python train.py --n_layer=11 --d_model=448 --n_head=7 --n_kv_head=7 --head_dim=64 --d_mlp=1792 --vocab_size=8192 --activation="gelu" --norm="layernorm" --norm_place="pre" --norm_eps=1e-06 --positions="learned" --qk_norm=false --attn_scale=0.125 --bias="none" --tie_embeddings=true --parallel_block=false --extras=["capped logits"] --init="normal" --init_std_qkv=0.0205 --init_std_o=0.00437 --init_std_up=0.0205 --init_std_down=0.00437 --optimizer="adam_atan2" --lr=0.00062 --lr_mult_qkv=0.5 --beta1=0.9 --beta2=0.99 --lr_head=0.00656 --grad_clip=1.0 --warmup_steps=327 --schedule="wsd" --decay_fraction=1.0 --decay_shape="linear" --final_lr_fraction=0.0 --batch_tokens=[32768, 65536, 98304] --seq_len=1024 --doc_mask=true --train_tokens=419400000 --steps=6804 --dataset="wikipedia_en"
Each number is 128 + 32 x the weight over its row's rms, rounded and kept within 0 to 255. Layers, rows and columns count from 0. Numbers have three digits each. The size before them is the row's rms in percent of the matrix's.

# k: layer 4 attention key, 448x448, rms 0.0263, rows 98-127, columns 336-447
# q: layer 4 attention query, 448x448, rms 0.0294, rows 99-127, columns 336-447
# v: layer 4 attention value, 448x448, rms 0.0225, rows 64-94, columns 336-447
# o: layer 4 attention output (transposed), 448x448, rms 0.034, rows 64-93, columns 336-447
k98 121:099055182174161117142170056154161155097154160143138164104093096070158109101093111112160133116107134130122138178156164175166174133156094103119146175183117109139145098126118119118132097156175102104112116122140109130151091107182115146109105210103079121128156146141142129108142158073172060138095157132141126174148093100087131142103106171137
q99 121:144096060119158128072148145147145118142119113123118139094133052150138172120078070125124086102161167062192166147138124102061156112137152117043135121155113173100112162094120165087153134080152159086107152080143100151148092156150120184103161134092131194117168161144058098125101133066155115097090115159166081155139182105119135155089158133164
k99 113:097090118191120111154119150130112151146137117133177127123175067083164155118107121117112118141111118175147130157121117129147118169146123183139145143163073159130164105133124171111134112117126108091150122111169117131201134104211084091113109140087114120104143092174172176190097130073109094126098132110121059186124104165142140168152184166144
q100 113:093132111183140154117164118185090049032110133103146124148134150164084143167119147121116095173145170145100141049086094111142095127112130180134164165110173141149150089154087113124096152138042107110174153172122179187127158154128119152120134097129124113145125124167143199127113100136105140132137117188083104120113149115147120123155140151090
k100 107:193166143064138092100121124056099151122100154135088106154130128137113132119052151167075144094135148070137124088098121124091129125083152126169077126131097122104135113093139113114139183116076124163147150160070150098157179109058104133109106051131121138116117135085095129069108111141148140147119153141204124102128152133047204116159082146179
q101 113:133175103153161112126128130140135173082087133110146084162167117132106128118137140122128175167121153157140111115166135131182131122139182196080146160106137119136172154109167159115092072068229146090094132096140149125154147114106086107187066142098138151161141148145148132088100162079144196122083093131096048138131142135123045209130147113107
k101 099:104073101134121130097156167124116145111070094123158107095118081118146123126143136117068102146074135123142065152133131143154108179094116107158139155138091129173101116133087118166081095132109186068138131135139181154160077171229111125137114073049101118099128198143141123171096115088102111105125102137098030176043143184130151128141168166139
q102 107:131132070160090114144111206142112135176141115068147134036132126154040169132138105121147072147107134123141155126167158128095161128118131130113053053175147145195127134109149121154135193140075155131133116108133073102094095094161058126141081103127158082144118130079129100152111152185113110120166123091157113136132141136153150133107134094169
k102 111:151117095152138145105137111128135152079156096119118132116118065109155124115135157151190121125124096134141170120102175167063128128148091138042126079090089189165119114135105134130155228134129163174150110102123101121099138141115077110107102081155158125084099128096060188147111117144121069145081109104102126163082114172132131193113151147139
q103 115:130093123120137082144087149089127179160164132103181130091081170163127113136145135119174077141089128091101089109125157154122128163147085140105133074134157148137137098130085117112104159099173173164157119145158142104115090100076192121104127101098131102119087115130195073141116101145126175154141082155092207122119130126128100108127132154167
k103 115:168163166099143154129093129097086103137139089127051086129094157120086126139124124126138094138170114070145139098096118160119155152107099136149102106089160141147064121127103162126152169140130107142121132151060068128091118128066109116137125041189115109093118104131123102122189149169094101090122084079152136137144140149087150112155118072123
q104 129:211198185124156147113107153160108104098090083175072109137188150145177137109145157137134150161122155145198118091173162126140154158108122143076133138115095068190121127037123069097159151155096079142131105089110135142119172108110036085168099078158167123115109108164100149108108161096097137135167102123124020147121170124112120179150138097144
k104 105:127169130149162113139170096188083071065126123160088100094082156141130116134133117090142149099166155137105162105171109120098157052153183116117176170127114118195167152110145160110086120096098081184109087108131137099131202141061114156126107166083145103170172089099077108100136122136102113086121166136168100094208123104112132205106073132063
q105 130:113141146133095128130195169164102074142183134162111098171180179156140114144089110092147148114125123153132097158182085113123153152133128076156095195161149103121178135125123145116103057193152085125102058112137164155104156092159157135126155147136113149138145140101065113138085150104136142122148115139062065141128153079159115079129100116133
k105 103:111141084180160132130162112094142113148168079104166155106146100129106157131150086171139133137108106162111159165173152152123096116117135119110151123103104079131102161125154082158084024156168107086055119134099140146143113134196132122137128184090101156147172150092185090130118140108127113111129138127123089188095101191137103120091174137147
q106 131:156146134122185118108145137070164173123125137128137077180069147167057101158134168172176153115147031121168095164106121151170112125141122169111095144020101086113106129123123102126146123092152148089133096137131179152092116123102195121156165105122149104123131138124129146141119074191130160123130126087096169140085162157110122126151137115078
k106 122:164113101115111142149098125120093153153063090129120036147115219157119141104161146191090128150070141137069088137101136107108102171125106123135087055079151130139129138126150093153109092090190159071140123095129158145154151155137164074175149046120141122071078084120160093161116144160080219208141133126163148116075180091114101098141147139097
q107 126:153153127094090170119078147138113146185176102131172139160163220125114187082125152140117212155128090134113089144135099134118092110138115125165138175093116093080139122110132108131097069176151096154134123113083162142091149121187193099173177123171094115129111112105157049113107140096174160149169143136096186146086134149127102099112103118132
k107 126:148161129139125184125199107121121117165163062175113055134137234150058123140098133158179207110103082141072093160130106196117141117151106121175139166092169081142119181140144077150104074169158124134116105134078167157142153125116177115177127152131104106122140155106188103103156159146138137132136128128147129181103076118124120047134114059166
q108 125:143126138118141135129052097086093089154073105059123072138108184113109142110113070152096121116111109062096125090112084091130137094146115136077126122082121100125131109074123100118090174079102129120155166132122146168144120171127181089157208141108180169095119109137143088160172088114092149097140121115139154089124168127110129125140111139127
k108 122:101128125087110145132077122183084183118125156143112114187125183171112107119158157096130115170186124137098107104053043115152103130166109147160140058098137137134139154156106154155137162082123116148119132159159139121117145154044116101127092143118122141131118113157183113092184056095126179115100058158125149065166149140094157147129134112106
q109 137:109123121171109129139126139090142132178174151123107104146125201167032154097110177161107178097159148168152122165139066093139096147157136132127085097074111122119107127159134130108136126150127151136116162156136106148112160163113193138182171147187172197151123130146150162134198083107153165096093100110154198090139139154170113112142112100091
k109 118:084107086118092091141126131165094152136174097146159099161149143169090114150167139153094165081110107142109131109081082136177103152189114161146100133135167105107177166112103129155069170099143158096103166133093188159153148151104147115097074093120100095141133185097223088212109103093113155184121054124103109111060160187109126099124174149121
q110 136:113133105115112095155178171107143105141125132097144076105130182150134129114136127155165133141060093086106099068149111145130113112165118141106164134131120112137092156147112050154123092140213094128125100112085133151091041120113163088127140111135150127124149125116132080170165072155153167119112085119101117170110157110139086084131099143130
k110 115:176150135121151128133136151091086116126138144096164066114137195213157127103133135146126098143106110120137144108109129195181115152174084132116111096146142084146140115136095096145093088100156111098133134158149116153123127172127164136130150032179110109121105091134186080116153129161130149155149103133103109151090161169133104071157157071142
q111 121:134151147143043159129162125064133194168164112154128189096118187111116148091139165096149141144152125182092185120122135147113151113133127102123057128149102170109088112178118097122121154190128126174148142204103087078073091117137160164120167065158125095090121128119191085111139108177182113170166066122102232094103128132139174105108110119147
k111 105:127169211093110118125093166132135136197173144119121154138100180148086158136104112154157143108103127111076178128112173134095169111187085123137123158137190126107139140122115126180148138168102173239093122182111106063068146072070164165142116190171154115148095167107112136114131106160162144105117093116131175124164074080141147091140068145133
q112 117:170152115150198126148127109151102137069096099139151106092077126146146183114153166157137135206134118137122139065048165142120107183069105137044135118108137107123123130125107112137133125113176146147143113139105171134154101073119130111137129093109163104130101107139123127125073220143106159199171091135069173165098089132113129099161186128154
k112 103:186222146099157123140160123088109161110113099165068108118068108131135103104085115110121139112139130100109131120101150103056198088088104117133134134089181113152122096130153117133150117133112079169151108140091109118092162093082110106143154076158122129033101005089090121076165139196122152102112196138164149134162160098066173133158085110149
q113 130:122114148060117130171147098066132107090099111139157137091118156094196126135169099179162099156114127133128071123140183153090177106109131090185126135179090084146150132151187119120108068120119165087132092120116155105109096106150157116188099120117109086108097138108152080131068159174163113176149108116136193110106105135098109104126148177161
k113 138:161127142139199152112156103115209097063119105124115129094100150147121103158078118111143109145101118117094161151163156189170146188129095083160083106104177107130135071142130100160180085140120090138127080167097198136083139088141142117141159163168138108152118076126140168150148170168149098211089165138133159135124124068118131108123084113106
q114 118:157099130085081163106096145137091116168172110152126174127127141118067188113172121159089116146114116139127102118122131122108091166118101113168103072108081158154161129130121148173114190147137107152120166150103169098127085202186182115069139087153106176114084145158146078149074114095138155158176101136140165176087095173121158109136156175159
k114 099:186151145154161154135142119116137153104118114136143098156134120095126119091064134081166109101172092120131135109110129171073150135104078131120143161130166131065097104139106107154146140200101073169130164114093120148103130161095105172118132097181099097094070049142112146129161113164128070104145146140152182141146120122081150092203115150149
q115 131:096118140111182061139139125149129091199112130071142114129092126168069097118142146099163141188121102064101077154158104101115119111147111112095127176075118106153098137163128121157105139083129102145121146157144117128150140125131208178110171133107111125128166126150154071112204147120098109135201175149066143158141158154102095091115127111100
k115 145:147123128110132127130084171118110152182147164109192064148109186161129130106134073162117134154110142127072076124078106123115112132122121089106132132095163105097055132085119125096057090108117132137113150159120125148147115142131148086135151117136136104128138105127178114122208135103083148058108114087103117098143153188142092134108119139170
q116 122:138132169115152108083148112153142101101123146131118080180214156140173174114130156187106177044160102083123150101151061138133074100134104139133164174060145085117168113095193092102125067190096093115139148077098173163149181198125175095156105118147161244115128127104105148169139075084165172106093142117146087137112141107120069098152132157081
k116 110:149147107136076192102126082125070087121158086161079123175121201158160111164078092133111144120150158166081127106133086128141156053112161193124140138071118095103134193128186154106120124117092039153118138134146163175141163103137187105144133151151124102109170081134131092086156105141179170124151170146180145097132149079090117121133078078090
q117 111:130155113141102091189132119091156086118113149096150129187172154166185092181133139137093108188101104114132139091129129130107113111148158135112149081110106167140074156143118166066113159104153120145140167150139141150128120092069097162127089138151193114105118141125129148146128116178085190095102059143114076094141158088135076162156105154073
k117 099:081130117163052097158118169161118119126128140107154100108120107182093133177174157115105126169099146145101148178122105101217024140129181118105147062147129121142154144147109125160058132064136168082103085171149149105076138138089184160116172141097124127175154189095186140161162135123120146109108098113121132142095127140222108126093102109074
q118 118:156115145110151125112163125136146048083145148117106159068053069136163080162120119122137084149136143167138119102137173196145187116110127137087146079152119086113168137136184137150147140079123142141098099100147124063118139072140041124088083143123153104112142110132093143114165175183092128172118091098115027137167116085117106174124158148149
k118 119:122081156190193112166165115137203133130093158143106135117158075143210126145137155129161083163097117150114145152188179105180168154151160076116115150153146126193112116086098151061134121121100147100111106170128069126133114122151118158141110244116113160156136139092132172115101136107111058151094166099137093136157101126156120195087074119100
q119 132:092131188132165104165109092093104127088093136148092025141073159173111063116123158193126109169083185130109086082113126098104139117131148105104136175117103063146100089116146146129120053097139113127115124127119161129162185100130182138189121142092125076131134074091152083123216154171066176116171178147139131133171140141106120083158139103135
k119 122:139118116101140132117131076147127125108102109149154103132111191175108148157191104144075137129069144128070093146148123105166101167144139115149120108073137089139124145103095107121126081064134159093146116120137202186127179103105157086179177128099126107196152091109181086136098150140136196163092082139109163086138164192154097159090165157115
q120 107:172134078067116174136073129128141047134062138074076117089112098088118153141145074092081140136103117048191108140120122105142106111130162162063109116124124124151138125154112116153086137123111178116130111102106153173129151138135115072110105162105128059131167148139084118155145143105135073081061117153095102092127107116139162147116074146131
k120 104:101096095146188043083155106144163188116161077142156154116097096112162092134128131153152093168133167108120106160183119189188127140111111096134114115106115205104127094123130173118101156081132123111172171148178168157118096114115147126078088128108134157146063127119173148196066096053089131202135106130119103153080153152118121133137179135122
q121 118:126139118157171145133195150079094132141178116132135087149093164179121150107119123155168143053082137145161144134116129124152150171144124137093110170116131102108137135143115118138120064124176137083125091137137089106104143092116163119202123091132135175123161078047118112142104144157154192117136150065197163163097156141153028121137152127153
k121 115:120116110126129154109134113091138099138103122171128084114158173169133157123165161178135149147090125177140135110104124186109118192144097138100130104121102104108096213145120087123119056147225110049106098116117132147161101084184163080156176105177107087083125118129123079162083126136116179167118073141148126155073155178086098084138174105147
q122 147:103131166130174098137098096149117078061119121148115089196171118076212089149068120146091123140178138067090039145102089072144143065119117107108168179103126059145139129068146091100070100141100064149135126113139220190142176100118221143176165139113094094123132119171101121117133108068135109110162161176094087154101166118101111085120106127116
k122 147:154183129122154121128164085171089052125095103129098111137130207161149092124138088133086150129133167105112069152154066129112117103117143107152140096111155079119180136111120110161073067154091047115117112111127206156191184151147113119150147140071134126147165098103116114118147168092136165117176182134143085083138103136119114154122108171129
q123 133:135122085113139211117137118111152158098109151127124140099138091103172173120175154107103100091144121119149163121140136181146110157168136124121105138082094138100150156144126128150100100133126124065090099106130195120127114142143094072148065132120141152152149191143148145174083113068177157147100088089133090123082106135161103135114189127164
k123 101:167060114147170119082125149103101131108086102152157084124141105139189117098105097137137137111113123144154146160133123155114128185075071190088100156127133131122127086126166107147209078122119130066166119126103135162196121131221135134126126043128108164046074139146111134154078120069105112184122158161147119154043197165093159105190173159154
q124 126:069079136111149178105112098042116151106090110164141132111085120152168160122177110125089137100111128152098173100145140092152116143135143180153110142114087098123114119182155143113135121080121131114140174132119167119125098151140197098161113134110131156120119183143190129158170064164160170133117121100141153087077107130147128142101158120158
k124 112:192089134092145131096110130088119138099084151170128141154127203119081122109117134109121113077145132117106173102065105125113088214142099143125094110087117147131107096111110130157145137093132174098139148106129123139168105158132137040177142064154090129100105137134198114136127082125109204205155095146141179125125195176096163102175202178145
q125 121:141111103139175156147191122134136145134144094155095135077153139142135119101108110089118176119087079149152138153156181122103104140106086097156129101147125094095143136104128115172149084152101115096115084119136116134127165097168141136156164108171077063109152095132091131130120181116166097128152166140141109176090107134139122099110119109144
k125 120:162152117141140161113143049145153077125114139134129134093123138095141149101096121145162180112144168122086127203110123198124163087124105116133145170088153087166148143124142094138122102235160115127164100116101140101152156098103152117121089140107131115141122095106127136097079199164138084152118167128134160103120081104074144096141126112174
q126 110:096122098123166088116082129141128174146116129166115094095128086114091124132139143153134130164167174110178125146158119112134145081119171134055123165120103127146110143097082157125106128062155165126080093091098070096171151124110060114136077132100140155158128137132153150108100169105140116098064078153112120111160162127152137149107133114159
k126 100:106105066181116080176142161131106149101086136133158145106071086165164129104186144119172102129093128147144121139172143118153095150139137130141128175122097170145111097149113140130151105110143145080127110105146122139162101129162098100111129112068130128152145179108150084179087131074125129104112112110143087148058148164194114168107181124087
q127 127:161145142116111134151140209117168110170163128116154187071140160124140157102139082134134158098089061173165163096112142153090178151126111154172188145162179145073081129103149079100171073147174085125131136113141121095078028169137106124152177142189157176124123155125138069131133139160183102139168138115164189153102086136114096125108126129138
k127 125:121173156081127180133070118076106072163204113123137147128122195093153119149092123119165127125167115130073133100128093181188142157167117107123179190148143116175155116168132123165125121137177114178120124163127086129078092118134142138121105197201146131118159064139107133043111142214146135110119133118145098119130129064134115076124083092140
v64 105:096122148171147082096126112139134096154145118126194171069139086127137210145146047181147145080153178163083125104095097160103098060120122129149147197117133082098069132124157106084096137105144098165145145110166162112111101109117143128126184138070161115103112150175143180104093154075151140163138145143121143129110142150130104077107168182143
o64 107:179195065127124115190124134158169186107087121151167141151081131188150148129101208165204213149095102108117133155067156132075137164150101128148108207142161170126138124064122103126138108168140156102156100089124055135136124104129100140131131139126118098094122095123052081066104099184127128067113100102090100112172092142108141150154113131168
v65 110:088108136191152091130053118154147106112127165102101099128149151122158128124101139126102112104127185178107137150088123114148209123129123113118105153141132215098119131175106115148112189071062094174125141168116142161132134119140118141142088150141110128132167122123093179152110103109147091155127178135144081111125152089146139088115107136136
o65 113:135136088138121115106154104075189214174118118104141107155088165120097185122070121118154170097105113044129153162066175112062136129097113105126078094091123131101107185114114170111097065142158140136134114154137106183121131117111104121124096039114031146111141131194126165142154141121104141203095165114155116151140098137093143159143151173133
v66 116:116109100160127082088149119085145130090133180140088103126071135182099062088056175076112135156139188089096176138088175124101156097138127096076133072147101074133128105146130125152092160111154063150107114159113113104116136158178079184075120153105151099129145128168147129096173232155075075101152118140221139175149080114140144154164107116151
o66 121:123173077151122144103160144115154092122080120132189101105103090111178147127109097132104103025082084160157140085145104139092101088101154157178154115100162112143149120107194115122101076174133103205104126128151144077104185124138136130146152189090091176133144117162126138152097090102157144151138143134121107177086113106094133122099115150099
v67 108:116133130093169098118165121085071081171037091095134123126118153132126153126184173134106123115113116114118133133086099149158143134130126136077146168131149105156087117190133140115116132179135144109134157148134109181147116166136077160147080086112157098129142126152142205146178124147077183124153126155097151128148087152150127119170171142135
o67 118:074098130113176106106087153165108137066150176174130118122177133100117133135136040115129103128142090166145072138187179145147105170129099107078171190106100151137130121134069117098087115117136097121114154087141088108161098124111064137193188110118108153131107111119138130090136086084112138145178155126141119119092124110121181057120122169160
v68 114:063144130146133118176193156172088116094059124149154117148109085141149149175092154132143098196090113111092085144131101127139104091150140204152181187145135101146141139049177106131165145095143099125144112068143150109152085055151064115127081150119165094082143141071122151139170137097056133124187160115104034146166145145138113124143137118116
o68 118:123125104099130137129067139180143179148107103140139164078159112103079112120118150096161102108128123144116105130154124064113150121131123128148084123130119153119149095165128148058090112125057186156145145144137133122150162130067121146102107165091150133176124160131154100097122113158163126133177094157100119166131115137163185151111117114130
v69 111:148152164156135119110139179161152125146107146132136132079148163148115111162109124168152096090103148145171133118141123088077076134111135057067140096187164129147038111185151102069130090126153172111124151132137144167108119119078171146123142131105097134099075162174169138107106159089106134138158117171089154116116162138182148134117152183133
o69 101:078136154130140113141107162167160136137147147182167133186089126197185136148147174109149153183149113109111110135113197124212110185193096101190134185145171156138133135108154081167187172157178123068123143096158121153152100109186053137177148131176156157125103174111063124064173066095070126169095104082147086075118096162115131097141125149106
v70 096:140180141153104106121097196092096137152055128088179126157110203133085112112184121130153093169132218087143131088097113070128129143114129112060123089209120041146082080112167124109134129136131151129078166113109139130139138151118133183140193133124112139111156168126152196082172105127147104117156150109128103118112177106141133130164153105139
o70 100:100145120150161100108125112106136105096131170182157092170132107142225153096101095116094177113129088124156150129154115157139124101136112121156192134083131133136158129120158086150188155147173109154139150091151069109120076159152110147148169128182158189050141067115055140109184084142098181105170120098144015145088081087103130098128071172125
v71 111:101121166134113191186093143146131130076146135170141119149151136084127107112146071146143145162036149116106163114089168102125083131117180092081110136127064139153077140177147098120144108134086089140123113138131148153152098149107143112206110095129124104124128153129133113103160162177185148122101153159107169107131092149104181080103168150162
o71 121:137116151120087068122161073083106144141113106109111116190118103167127185137167140151134149103107102132082137114159134137104127159161144123075123143138120131183098182168162146093152129162095160137100115184128070111139187150157154181118100141157130150149141159183133177096091114120111126104069114132133081103148170096134107111167117153067
v72 107:126131195126129241151130077070158074116143184089096098128135136096133170126096113124109100110096142086034160143100169144173125054086140096167175111137142122138146134106183114117139148106107077163124152130104144144129158137188165150106119135143118120118130159169132133155141149182110181151187178166095083151123142094115127183117116120120
o72 103:172122110127128158115198150106154134181185110150109116065119153073067155079100101116191145017111129090129129062150160138132095165131129129069118086187116153088102124073122151142112067106177138169071123098124207148133149096127149126105151143122088173165134106126132088158183097130137142188133167159128166139079149110103118090107156061120
v73 123:125125089069090134151129088090092189120197118173104110116143143107154154116131099034091098078131166181118148158140123151152085175115130045124041102183180140181095135101077131141128141151126107109118086148148128162107095126122145104086116141190155179117089107129141114107126045087188131150069113091162141124146118137159168100104119122066
o73 121:078146206134128099123149170050087159131142152103161088162090126122149085108106130157095108156135179122163222145164113156140156084123155120121111110149124124135094100132138120157098144093188117118149114092125134149051136100145122105202126076161154109084119092125115126165103204167070194168067153126130125139183165096154098122136115130176
v74 101:102106096117158115168143088157098172093149108114112097151151141123195158153097148112077151149094125124091115127156158115159106161112113145107168151125162085174136114100118118135146117130155150079115106137141112115198106111135169069077079126151146119150129137151135142128144146126077156114130180071140108154133141103132113133148163144116
o74 108:191089159101181138112101159153098121172130129132148110136162075137073107135151115131128041118171129141132126145134122109123150117118115100065069163135089130150093105176089134097119112129082139167177142166062133125174196099086100122113115122114178136115105144153140112143137107148134157142098107161088147138143192122135137147157129108125
v75 117:138148086141181163091123121132129174114117112125114147027117140136120090157108126088159145169174121138122203152086156115153161163133137129113120101147130111130077175166137166080136164131156071128118139161106141128124110132136100134133087127142108141134134140199124155127165154130126122122132145139171175155112115152134121150103139133146
o75 127:127109109095127123115118133144124152086120121136131094137100118143151154131083115126074109094079121113156062178129069145080159118130134107186129207098140165130088124120130178108078107147102074125098110095140113122119165090182136142172138215109106104151113121114085092109103137046123150169055130137122098166155089108127125120110115154152
v76 111:162122089089163138094115098103096202106124098145087174100182077112105128132104147073146133156107128143187135122139141126117048128155151187167164110105145159072233126159123090087131238075114101113139130109143177127108102159138167073139152145165058102121163136103145118157104099163203153146070085104097149132111146154109112167129139148108
o76 111:168108164133123158149181114212116100089182111106072119128117117147101137118090175113133129050127130129168117130170097126079152120085119137122163115143105157090127101083128206127136108145141043139162118110128136081138158102160142109114114165112157143117089047114150122115191141061098128092097099140122158168157209127144099138151159107141
v77 104:156183149152109112042119122104146169137152140109077188121144094148076120150182157052132086176095098122112094153138103023123081105119122181052142121102075149171158134116194166126130156111135156117131149132092134131098133111136180166076154128100105050113169134167156167117120083136186149096171084151134094160124151156116088134116117119178
o77 108:117108142148147194156127161155084063074111139181082152100121090111129111138151130065174139068132074162134157069147131149099111165131095120141164103183101162097165117113152131170163159131188104093132122127146159087123132134169144118112139163156217141130102128096116076151127054138158114105126079147119129135088171143155133055141153120143
v78 113:098094104081153104196100089100101167107117082141126139149185127073182149147114123160108122179132125127143096122103115150153164113113112125162101089116093092156175099144081195100153110161170107151155116083108118101233127113107151129141042122114140134136106130107115135160134118145073094075143086090118138138134085136155149081166158149140
o78 115:209129109095140150096143131097128130131079100108130094135166109134142149120160068119092120160096094165142104109099062118065126118107134134123101121092093133144052116176059165090088108097069145087170142131106119141195126143124142155095093098144192108102131125171152148134076172133138160144092096153128088143121179101119155162136185133132
v79 108:138134117167141074148149115147083144096122102156076131070139132175155115093117191077134099121084145073159163135143151051091142151151122144101073120141116159106114151134089134135176148147141172125120080122101160125138228138103129140124142126146131147117105132159114163156138133125135030158150111209196115131139110106169144137131135063168
o79 121:110123161125137238129161140091134123122183111100130105079146122121128082124163111132061127117154094185124136111058121165171180121165161072118102078128140072154163118165146136147107106121201129143105143197147150151144084166136130138169107134148146122122122116095117157144107152100153120199136146110150154059114135090150138128120093123127
v80 109:148130097092099080155121132104100073168115162130131132076109149090114048115113123168128127157131124132170120132147115085142115136106135127114069076147081140218052161105090142103133118113090121171088070106108092138128056135170157098164169122127132086134134098111122070106155181180125101157186124145150202084117099108144148084121137117129
o80 118:069172170150140161077154088078160094104152138091133100150130144139209155107162126144070143125154166104124136198149161129117138094121136119136125071137150092170097190130099124140135152177149121159105133196121135132136140148184156148131104094108117131083166170123111174161092141088096167069133152082144066088158137106119121142115082163093
v81 108:082124166119072170132124139144072192080141136138134131084087140111178128093149105148094192113115144125139112114165172098100163121128143186154109101140111131065158112129117105133089096065133163164131117157096157110092176163101056135137143147101159124072104132114145086122125172099174144119138125114170157099150051118144142155112171057123
o81 113:193160098113090145131178103096193131147139106070107109090083150141133150129118174161097179133117119118102135185090057190125097117146143123082146103107165132141149139141137124190120130180118121158119101139100082140121078151119171094094168136128131136094152100113083160126105139169129131037130111128165163111097086108080092118116135133101
v82 104:136115213125147166120219144117154137077114150136106152081187148140179146147168164057121188098123144163140112089181137078100215114115142175142109110135180141116128166199080127114135143115092127105088107088076141110088137102112087154100061126142074176130138114063093083151105103120192097117102147086046119092108152089104158150155120124119
o82 101:060084169118076126121122088150113208146232148116123135133142201131069133133136128131071134128163140112101110176065094130176143096132147095133126137104133111096182159161147153123146121185118122134051153186107143136126130131123157095143118152156065135169143169124185139114180161056112127129100121115125149124161090143161098130077103124104
v83 107:141151104123164143157138135083094121059098110150141146136144129094145179108083161184143126139090163103139115117131201118175110132115123097078176153109224026150083103074167059106090176133134123148112115121152174159103124114121149083119149115078163114135120105178126153143118181083121096135110068135097140126121181099111098102105213116146
o83 113:134181167159104185139175087155175062151204135140151162128143141173155153107143147142135195106145102146155152123080153110164085170174121083111089150140189118160147142111109164100166084133189138111123152103101114152132114103121094125128143122122168194111148109095121135124124101157076112118152133108096198067091181092142133096087084170125
v84 120:097134139134110117135118149104145162153107165150147078128154150109159124146152120116152224096050093161130145142071107135137167113154121141151127184147135195189138119115139131063178061140072067071141171167119133190185122131144140127171181110107167149122107144134128111140143133184154135124208183153141201148119137137123132107115098080105
o84 135:151076120138152107124121138179155109108156098100104127115111144140117189110080177081133099127126167095097068180199130119150114178140162143120136124143121113130100137124121164156098195154154119150085111168146145133167147153138088136137125122083105105136120163116085169089110135117112116129092088150167071114123114158132113148105182095113
v85 114:088076094147111144133108103072131163115135126122140132132172141073189127125132133130153110148122112165172158062118104105138061094131116152137142160165169118105039160087123100084149213123140071126103154084149182196137076122155179107232107142114120044128146122170182173131144121149133104152129132135066143095099133123120099113127164104112
o85 124:180132099155145165141165148174165100094179134127142122163128098170101164117093166093164171037125109127161095139157157107089130168124119153099114153140113165151110120100076182109149096163187124102141133136106131099181144116166077131144130085142097150071115111109120105120136088123076140115108084161104149140101195121124146133131147113150
v86 107:104155123154106088139180156109107144112101138142116131127108190160081095118167135121151165151117152107116103132153137084076123111147130166097105074165115192120129116158140096130127132165128152149138122153107137143095141101124147150111138165153121101101130171073149138138165132120156146140102098147149151091144126126122108143112119157116
o86 110:080143155122108134097122111159174081100052118130166057147107125158185106129140084127108153132086111136149125104100162115129130088096130133195157125125123103105162087107109091139206154172141057124172158133164177095142192111181098122140136109103147137115101115189132143133164150054103116161150097099158067128151139151098142164163121165136
v87 110:082160130114123195154108113108128082162065128101153129158109072156155100152120100124145111130190117112077134105120108096142156127135103120144110147128125127170127118092222182160148113114112139122133180098148116150120134148132136083148126134106127096084102135145112143137134081113097114110113152181167027127114149153127141082106131089125
o87 116:197129046134159127184108159107147127135087115140098116106129126097079129162105173114172115156138121153094124092128163134136112165166109187083098150130122180088101119108099144141072158046136201086122120079124158167143081141094132135096156185138098081145136135095102104139107113227164094122162135141118148143111104103149128107080152091114
v88 113:105104061133131216135156133149133119149151129146105095120105128130179123098104178108093147158162126148124140152136104124130075120105119093183109088131133112127158130114092121171150111139145116107143130079162107108122105138157141165114156129167162146154143129154088137098194116093128113095103147096168153136135103156136087151120101092126
o88 113:158125087120147167111177170118118097138172135137151113087160112098114126113122086113125029047108149192154146033176140145138147084104147162115096076105121113130110123156160163141119108089116110145144126143129180149146132156103112126128126119124161104133096085136135123168116167155141140116137100165110120195105162108133141188082148096113
v89 103:127123092080055149106092140078170151148125113128135137155124128073078145108107105104099115179149191130143144073097137134123099092105152111079135085156091077058124137193106152103111193145091109140084195127125146167127070139079165119160121102103118106137122115163112120162104125169170107145111107093122136117112129162099184076118145138184
o89 098:094159119150069093147163083184124089092172148151109124195105145148156158126135164122108155096143125132109127121154112084136080107140184159187212177098153179169121162128111179108144123118134089144029147073145085101116159101188122167130123223163118144193170146133154150087165088099105160081100117117127109146158149103132102149044097141129
v90 103:057108145180162093138131138109157100122174174145120119139098152115118080108084131119151128159129151193109158135120122127135109177154141104075100106149067075202082120079101128165078115082119167169098142139152100132144193154118179184105102132120064112095141113083130131087123188122104113137137148151097205114102108192144193099205104130136
o90 102:077100150129121131116154145083092117113110153167167088199098119173152174122184152121092158128104132165166109154117123170141167138144143128159154166107115128151112142123202106123139149174160154146057140172096128064156141142136135136140095149150099153135146170150095122139068092077137140093097144080135083128093087150175126129123126139065
v91 106:166063163116147113105114142149157162190162131095141122116106184132107115125105145076081148186130133114173154137128136156176141134135140130140070132053125181196188107094139169165171152201064100147120110151085093131101074094126136079111182082151073214088135150126104153132173092116134137116130139103168171120115131158133120147111109108099
o91 107:095071136166170127089124109098057094122083137134097154083138123061118113131127070136104043086122154143152111123211119146069162109105128123079124056105124064148140098139146158135151136059092118175148092192156172122103187135114163131096123167105183088160125103156113139122135149131112155204174121185105063141175130116137125138155099166109
v92 102:094106145053152127176083192155126159102042143200105147123120148107135139194139133123110106140149158078153131159119112118153201133118116110122096118133136128147092108152140178089119087135145146106098112177123132105151149087116118126076172124114110148155132127094142127090152123113095115124209134113106160156106182152118135090163109136088
o92 099:104140088135098086098135146105103163174109162142171127165107117144178129116180109124131119143101089121152191110120073180140084163128096131131136090108162126164110124176135075158168121143109193097109150123120070127121081180152134111095101081162216175074137168133111172119134127148107145081095065113133022107070133126153123098142137149123
v93 115:140103105104078158088062055082141150149162149123155174118166106099129126134099140102162153161106084136143068136129111082133151085148116169093142117111052104180175107124123114091055100101088146132122080094167091091094126138171171107147151162104097098158122107139172093106131135203146120155188107161120162083124089200100129110157170145140
o93 136:203198185105150220149117168112147032114099106146101152130111071121186156137153112108154203109138100143121147092053090149131088105124130123153131113160090120145134151085120132165168145166177130106106091148148115099190142092173144126105107104172178140119136125144087123146074115134130124040067131153156176083113161154104139133136167082137
v94 101:135162176207153081087183131137116029104087144124121135098118171164132133113131204054068114066071188128072163083124060102137143175158127095098132092161148118162112153140144101121110111128153086102105157149104157157124101116155143094111079144116176096098126106118164147145157131158133106138100147191162117143155123109139143186109125132145